Part of a small language model's weights.
Size: width 768, 12 heads of 64, MLP 3072 squared ReLU, 157M parameters.
Training: 956M tokens, 7296 steps.
Each number is 128 + 24 x the weight over its row's rms, rounded and kept within 0 to 255. Layers, rows and columns count from 0. The size above them is the row's rms in percent of the matrix's.

# layer 4 attention query, 768x768, rms 0.0674, rows 0-32, columns 480-575
size [ 94  93  95  97  92  91 100  99 101  98  98  95  98  97 101 100  99  95 102 103 109 103 101 103 100 105 102 103 104 100 103 100 102]
[[125 103 110 102  96 122 114  78 106 156 123 183 114 146 131  99 160 106 108 119 107 127 117 100  82 127  86 174 126 161  99 120 159 137 127  67 129 158 121 130 115 131 121 115 162 142 134 113  98 148 112 165 114 122 152 149 139 138 143 110  85 130 114 143 123 141  90  86 116 137 128 136 113 130 145 110 139 119 105 152 113 164  97 124 117 176  96 148 175 111  87 140  77  93 157 112]
 [107 102 132 133 125 125 132 134 173 127 143 106 129 150 144 145 110 144 168 140 146 137 110 142 155 153 142 188 121 124 145 154 161 140 170  96 111 140 109 127 104 131 156 133 147 130 144 109 114 139  54 131  81 207 150 111 124 151 150 164  83 120 135 112 161 142 149 132 160  93 156 125 150 135 149 124 139 138 160 129 116 114  96 124 100 144  98 158 155  84 101 126 107 140 171 126]
 [148 162 126 162 100 162  95 132 136 181 175 112 151 136 192 144 164 128  92 118 123 133 148 167 108 143 116  93 130 118 158 101 102 124 105 102 172 184 114 161 155 129 127 126 100 133 138 119 142 127 120 122 147 113 140 146  75 144 129 108 118 166 134 119 129  99 161 183 116 107 145 134 136 103 113 118 132 123 100 154 144 150  98 124 150 124 116  90 124 134 115 180 113 129 117 118]
 [136 127 105 107 128 106 143 102 116 129 123 156 118 114 105 130 136 164 104 110 143 139 128 157 114  97 143 101 105  95 130 147 120 120 114 145 142  97 145 156 143 107 137  75 136 147 186 118 167 119 107 138 126 118 126 134 129 149 165 142 144 166 112 104 132 133  83 121 121 150 148 153 119 103 110 114 137 129 147 139 134 112 111 149 116 107 130 111 149 175  93 113  93 174 141 134]
 [ 93 126 100 117 125 151 106 148 148 147 155 109 144  94 169 111 181 104  93 128  88 143  94 135  69 154 112 111 109 123 124 127 145 134 119 166 142 129 106 150 130 105 123 126 139 112 112 131 149 108 180 140 103  75 171 149 177 131 104  96 160 189 117 111 158 141 156 124 113 139 131 153  91 133 104 144 100 112 126 168 159 162 162 167 163 150 153 166 126 166 135 151 126 115 142 155]
 [125 120 144 117 170 117  98 108 138  88 138  96 131 122 150 107 103 140 100 103 105 123 121 126  94 103 128 114 140 128 121  81 118  90 114 104  95  67 100 134  91 142 110 152 157 162 121  97 141 144 104 110 121 140 152 137 163 144  92 141 116 129 186 133 130 151  85  73 127 133 122 137 120 104  96 147 133 143 109 108 121 142 111 134 112 132 113 111 145 172 116 139  71 134 110 111]
 [ 66 113 114 124 167 112 148 109 113 124  71 127 125 154 155 162 113 115 171  79 102 124 119  84 137 164 150 149 147 176 125 119 158 130 127  73 131 110 107 122 111 148 160 107 140 122 119 154 106 126 112 137 150 102 104 125 128 119 122 153 142  94 111 114 114 160 121  88  95  69  97 159 141 143 112 107 123 117 122 119 139 123  92 122 188 142 164 167  94 150 134 143 117 141 110 119]
 [134 125 127  72 121 105 140  84  97 100 141 111 139 121 104 123 162 121 150 117 105 156 115 126 137 103 118 127  96 167 126 148 133  86  82 113 134 124 120 115 121  92 134 139  91 179 150 134 144 129 116 168 154 127 135 163 146 139  78 109 138 130 110 120  95  94 144 125 115  96 161 122 113 120 152 120  95 144 139 132  88 135 113 147 132 105 118 147 134 125 121 132 128 108 133 120]
 [127 162 131 116 209 134 134 125 121  70 166 136 102 162 116 154  70 128 167 145 186 103 153  87 133 137 131 117 151 143 150 130 112 125 134 142 116 142 134 105 115 156 154 118 101 129 122 128  78 114  72 148 119  88 147 144 139 140 125 128 133 106 109 140 134 152  65 107 101 139 108 114 114 174 146 144 110 146 131 113 117 117 168 148 119 129 132 146 103 138 119 125 142 119 141 129]
 [140 135  94 112 153 148 159 124 115  88 124 164 153 126 111  95  96 178 130 145 122 105 172 114 153  95 143 115  89 108 130 171  93 170 146 108 109 123 123 120 144  87 121 111 138 114 111 161 117 115 111  99 153 155 153 140 123 127 109 148 108 150 133 136 135 132 142 142 123 117 144 106 124 112 117 161 144 105 134 123 110 118 150 165 145  93 134  84 163 139 104 101 104 100 146 133]
 [164 128 126 133  94 152 127 129 140 161 118 126 102 111 135 164  94 135  92 149 112 115 142 197 160 108 133 109 118 157 141 121 119 121 150 117 125 165 146 143 148 129 112 149 137 157 114 153 139 141 145 146 114 169 101 124  96 112 107 124 138 119 149 121 124 140 184 141 168 181 104 108 122 124 136 115 147 105 101 188 157 105  95 121 158 112 161 115 110 124 127 154 135 126 101 126]
 [127 163 143 150 154 135 148 174 119 153 129 103 148 179 148 130  96 113  92 108 144 137 114 151 160 127 162 135 137 106 143  88 136 130 161  95 119 115 137 111 136 146 128 121 120 126 168 127 113 167 111  90 151 135 101 146 136 125 185 181 148 127 132 129 103 165 108 105 119 100 158 177 162 128 180 105 148 119 152 114 137 149 114 129 185 135 124 134 106 152  98 132 131 151  86 131]
 [141 116 151 119 125 121 123 142 120 141 116 106 103 162 118 137 134 119 173 130 123 116 115 124 164 126 138 132  93 137 162 134 138 112 150 131  80 111 100 109  84 110 114 140 160 141 160 136 132 100 100 139 109 113 125 111 141  99 120 124 112 155 120 121 114 110  75 127 127 132 125 148 105 129 139 187 126 156 115 135 170 110 111 160 146 146 136 127 123 130 141 122 150 152 116 148]
 [155 132 117 130 165 153 123 109 126 155 110 129 152 146 136  67 101 127 126  94 171 161 122 131 124  96 150 138 130 136 122 129 169  82 128 140 160 131 112  99 102  66 123  92  92  90 124 159 140 143 135 135 129 137 127 170  83 110 163  96 112  79 153  92 150 120 132 117 122 127 140  88 129 113 122 125 158 118 124 163  90 101 130 141 107 142 112 129 134 116  87  94  94  83 116 116]
 [110 116 112 121 161 135 118 121  85  82 167 119 100 140 119 152 114 158 121 189 147 102 145 138 124 132 117 149 126 124 117 127 149 136 135 158 155 117 149 141 107 140 113 138 143  97 121 136 160 129 168 118 117 111  75 142 142 153 171 134 125 144 138 129 133 122 142 153 155 144 144 116 114 131 144  98 180 133 138 157 151  95 166 124 104  99 106  97 144 100 131  99 164 165 135 123]
 [143 140 139 118 155 118 135 172 115 124  97 147  69 118 161 157 113 137 129 135 111  97 121 130 174 143 179 138 127  79 149  95 136 134 126  96  92 165 137 167 134 145 116 132  88 135  80 139 144 181 131  97 140 142 116 147 145 108 114 105 149 113 122 158 129 152 155 170 133 134 118 108 132 111 120 129 174  95 108 147 115 109 151 110 124 148 136  91 124 129  94 175 128 171 135 165]
 [122 117 135 161 122 132 135 120 133 148 128 138 168 127 131 129 136  97 153 165 174 118 112 121 122 120 163 103  61 158  80 123  83 127 134 130  59 107 119 126 141 113 131  80 108 134 159 185 108 115 122 116 146  97 117 126 153 144 124 153  98 133 131 166  93 138 154 140 122 134 137 142 144 103 140  98 144 133 190 129 169 115 130 131  99 118 130 144  92 108 139 108 183 149  80 137]
 [ 62 100 168 134 105 123 125 165 115 156 125 138 163 148 132 108 148 107 101  81 114 123 110 142  54 156 109 149  88 118 142 122 147 135 149  89 138 123 106  85 128 134 161 135 106 133 150 131 129 125 149 124 128 131 145 166 129 140 135 114 153 125 155 123  93  95 143 144 108 118 171 118 143 158 125 151  74 166 137  84 162  66  94 116 113  97 106 118 124 118 154 113 142 126 146 152]
 [138 136 159 144 156 109 110 120 115 138 168 134 121  99  78 109 129  72 157  99 153 106 152  98 191 167 138 106 162  89 143 135 117  93 146 136 167 138 119 107 104 104 103 149 109 114 117 124 112 107  95 147 126  97 135 144 104 130  90 148 104 128 146 153 159  79 171 118 130  73 163 131 129 182 111 105 158 133 119  88 137 135 136 138 125 143  92 112 106 180 144  88 126 117  74 129]
 [118 113 105 151 131 142 102 143 144 145 131 124 109  88 167 131 124 128 164 127 138 114 125 172 159 115  84 136 106 114 125 114 119  82 128 153 176 144 139 139 125 106 133 138 152 153 108 105 118 151 131 107 113 134 105 135 116 135 154 144 126 126 103 116  96 103  83  81 151 103 146 141 158 122 127 134 106 123 111  96 168 120 121  96 100 103 194 123 118 134 144 131 104 133  93 111]
 [ 74 115 132 148 145  95 122 103 126 174 149 149 140  89 128 121 135 137 136 139 126 158 132 119 169 124 162 147 149 139  76 157 151 143 163 148 108 126 138 120 100 142 122 106 149 141 103 180 100 104 100 145 129 133 131 141 104 115  99 146 131 131 111 122 111 150 139 133 130 115 112 108 181  90 133  79 140 117  99  93 143 160 139 165 144 119 126  91  99 135 127 129 172 113 136 151]
 [147 148 126 140  87 154 160 141 157  87 138 110 108 121 142 123 111 108 140 151 158 148 109 128 134 131 119 119 176 133 103 111 124 147  95 153 107  76 127 130 135 117 130 111 103 132 101  63  91  83 108 122 134  97 142 144 106  97 127 165 105 152 151 115 123  94 138 132 153 128 147 128 122 126 125  96  87 137  94 152 107 153 141 107 163 163 137 103  99 122 139 168 159 142 128  88]
 [105 160 102 117 114 151 153 163 145 158  88 119 106 144 105 124 114 148 132 150 102  96 141 146 161 139 126 158 106 131  99 136 149 187 144 133 122 135 108 126 158 135 126 120 121 130 119 154 147 142 110 112 160 128 124 116 110 140  85 159 144 101 136 150 177  96 149 158 111 124 124 116 129 159 134 177 119 116 169 116 165 146 101 134 147 120 121 126 136 147 146 127 183 119 168 144]
 [151 155 102 158 120 127  95 121 131 125  88 106 109 174 151 137 154 151  85 128 168 123 130  99 117 139 126 102 122 157 162 145 150  94 126 109 121 102 113 148 121 161 129 113  92 104 123  84 167 115 126 113 116 116 157 124 129 151 128 114 178 108 161 118 169 171 118 155 102 143 129 118  92 114 144 132 138 105 116 156  87 114 127 138  92 143 132 126 154 131 148 144 132 130 114 129]
 [ 93 143 142 119 169 115 143 113 114 154 149 130 141 115 113 118 143 134 132 138 150 181 123 125 143 113  99 149 147 130 183  77 159 110 159 118 135 102 105 108 149 164 136 140 143 169 145 113 150 130 129 105 121 135 109 142 132 134 126 123 151 150 119  88 125  80 128 164 117 126 151 166 104 135 143 180 134 137 181 157 157 122 116 109  80 153  88 131 169  68 142 120 137 116 163 117]
 [124 148 170 159 134 123 134 118 113 143 177 114 113 123 114 153 143 138 160 123 145 142 172  83  79 131 120 128 102 145 125 121 141 109 131  79 103 139  98 151  67 114 146 146  96  96 139 155 135 139 175 152 103 108 103 137  91 146 150 112 118 107 141 163 124 133 117 162 101 122 115 135 121 134  96 117 100 137 138  99 136  99 140 128 142 100 115 183 113 100 186 164 122 132 133 103]
 [161 176 162 111 119 149 162 104 115  84 150  91 118 121 135  85 112  95 129 198 133 110 153 114 131 151 105 166 157 130 111  95 157 172 110  99 124 113  83 110 165 130 169  95 158 131 146 107  86 124 149  95 123 172 139 132 117 125 115 123 150  94 126 131 135 111 161 121 114 142 118 109 115 118 123 172  94 152 148 153 123 103 133 118 149 135 170 108  93 134 123 108 109 115 110 110]
 [152 107 166 143 118 130 151 125 126 139  84 108 153 109  89 133 143 106 121 147 179 134 120 129 109 154 152  89 119  80  65 107 118 167 135 138 115 133  99 110 103 110 147  92 139 103 128 140 116  99  96 119  96 159 146 117 120 115 161 115 127 142 131 126 166 154 107 115 116 118 122  97 105 130 122 134  87  89 117 143 148 133 160 131  76 145 117 128  81 176  94  90 107 137 150 138]
 [111 159 152 140 133 115 132 159 126 178 113 115 141  95 120 105 134 169 117 130 130 163 129 125 102 147 137 127 188  95 141 128 116 126 137  95 121 122 132 151 138 131  88 116 150 130  93 144 121 128 137 141 127 127 123 103 118 124 124 149 121  96 175 143 140 135  91 117  93 109 139  93 163  95 103 157 118 132 118 136 129 109  93 117 125 109 106 100 122 163 124 100  82 172  95 130]
 [124 106 143 101  94 128 135 131 103 137 148 131  73 106 155 135 138 108 135 124  85 138 108  95 156 169 113 167 149  68 201 141  93 157 117  88 137 133 136 133 146 115  94 163 132 122 110 153 156  72 108 144 108 136 136 133  92 125  97 116 168 140 151 154 150 108 122 161 106 135 120 106 146 131 165 124 130 138 159 136 124 124 138 146 141 126 165  82 142 136 132 160 143 104 128 152]
 [108 127 146  81 144 107  97 125 115 133 137 106 144 116 126 133 160 144 152 144 129 147 107 122 109 134 152 152 128 161 124 101 117 122 155 149 101 151 147 167  88 111  75 112 177 134  76 121 140  95  95 135 113 114 179 141 176 113 111 117 116 128 142 108  92 103 131 146 123 155  68 123 148 145  99 140 142  96  95  88  86  78 134 114 120 146 138 125 111 116  93 103 136 116 141 161]
 [157  98 118 125 108 154  91 126 143 162 124 130 148 163 139 144 137 145 128 129 147 127 112 146 104 147  79 137 138 131 117 143 113  86 118 155 108 144 102 136 116 169 162 100  95 124  84 121 122 174 181 168 120 169 114 141 113 104 140 133  81 119 136 110  90 139 150  97 107 134 116 129 106 139 131 144 110 148 122 147 140 141 143 192 105 112  91  93 155 108 144 181 115 121  91  86]
 [154 142  95 125 101 178 121 113 150 116 141 142 151 164 149 166 120 118 140 148 147  96 146  95 149 172 100 109 158 130 156 146 102 133 178  87 128 101  97 131 157 129 109 183 121 179 122  81 159 122 158 166 119 125 124 105 160 112 160 149 109 135  92 116 158 142 152 127 154 138 171 125 111 145 122 113  77 121 104 103  91 113 136  62 146 176 131 126 129  94 134 109 112 112 156 151]]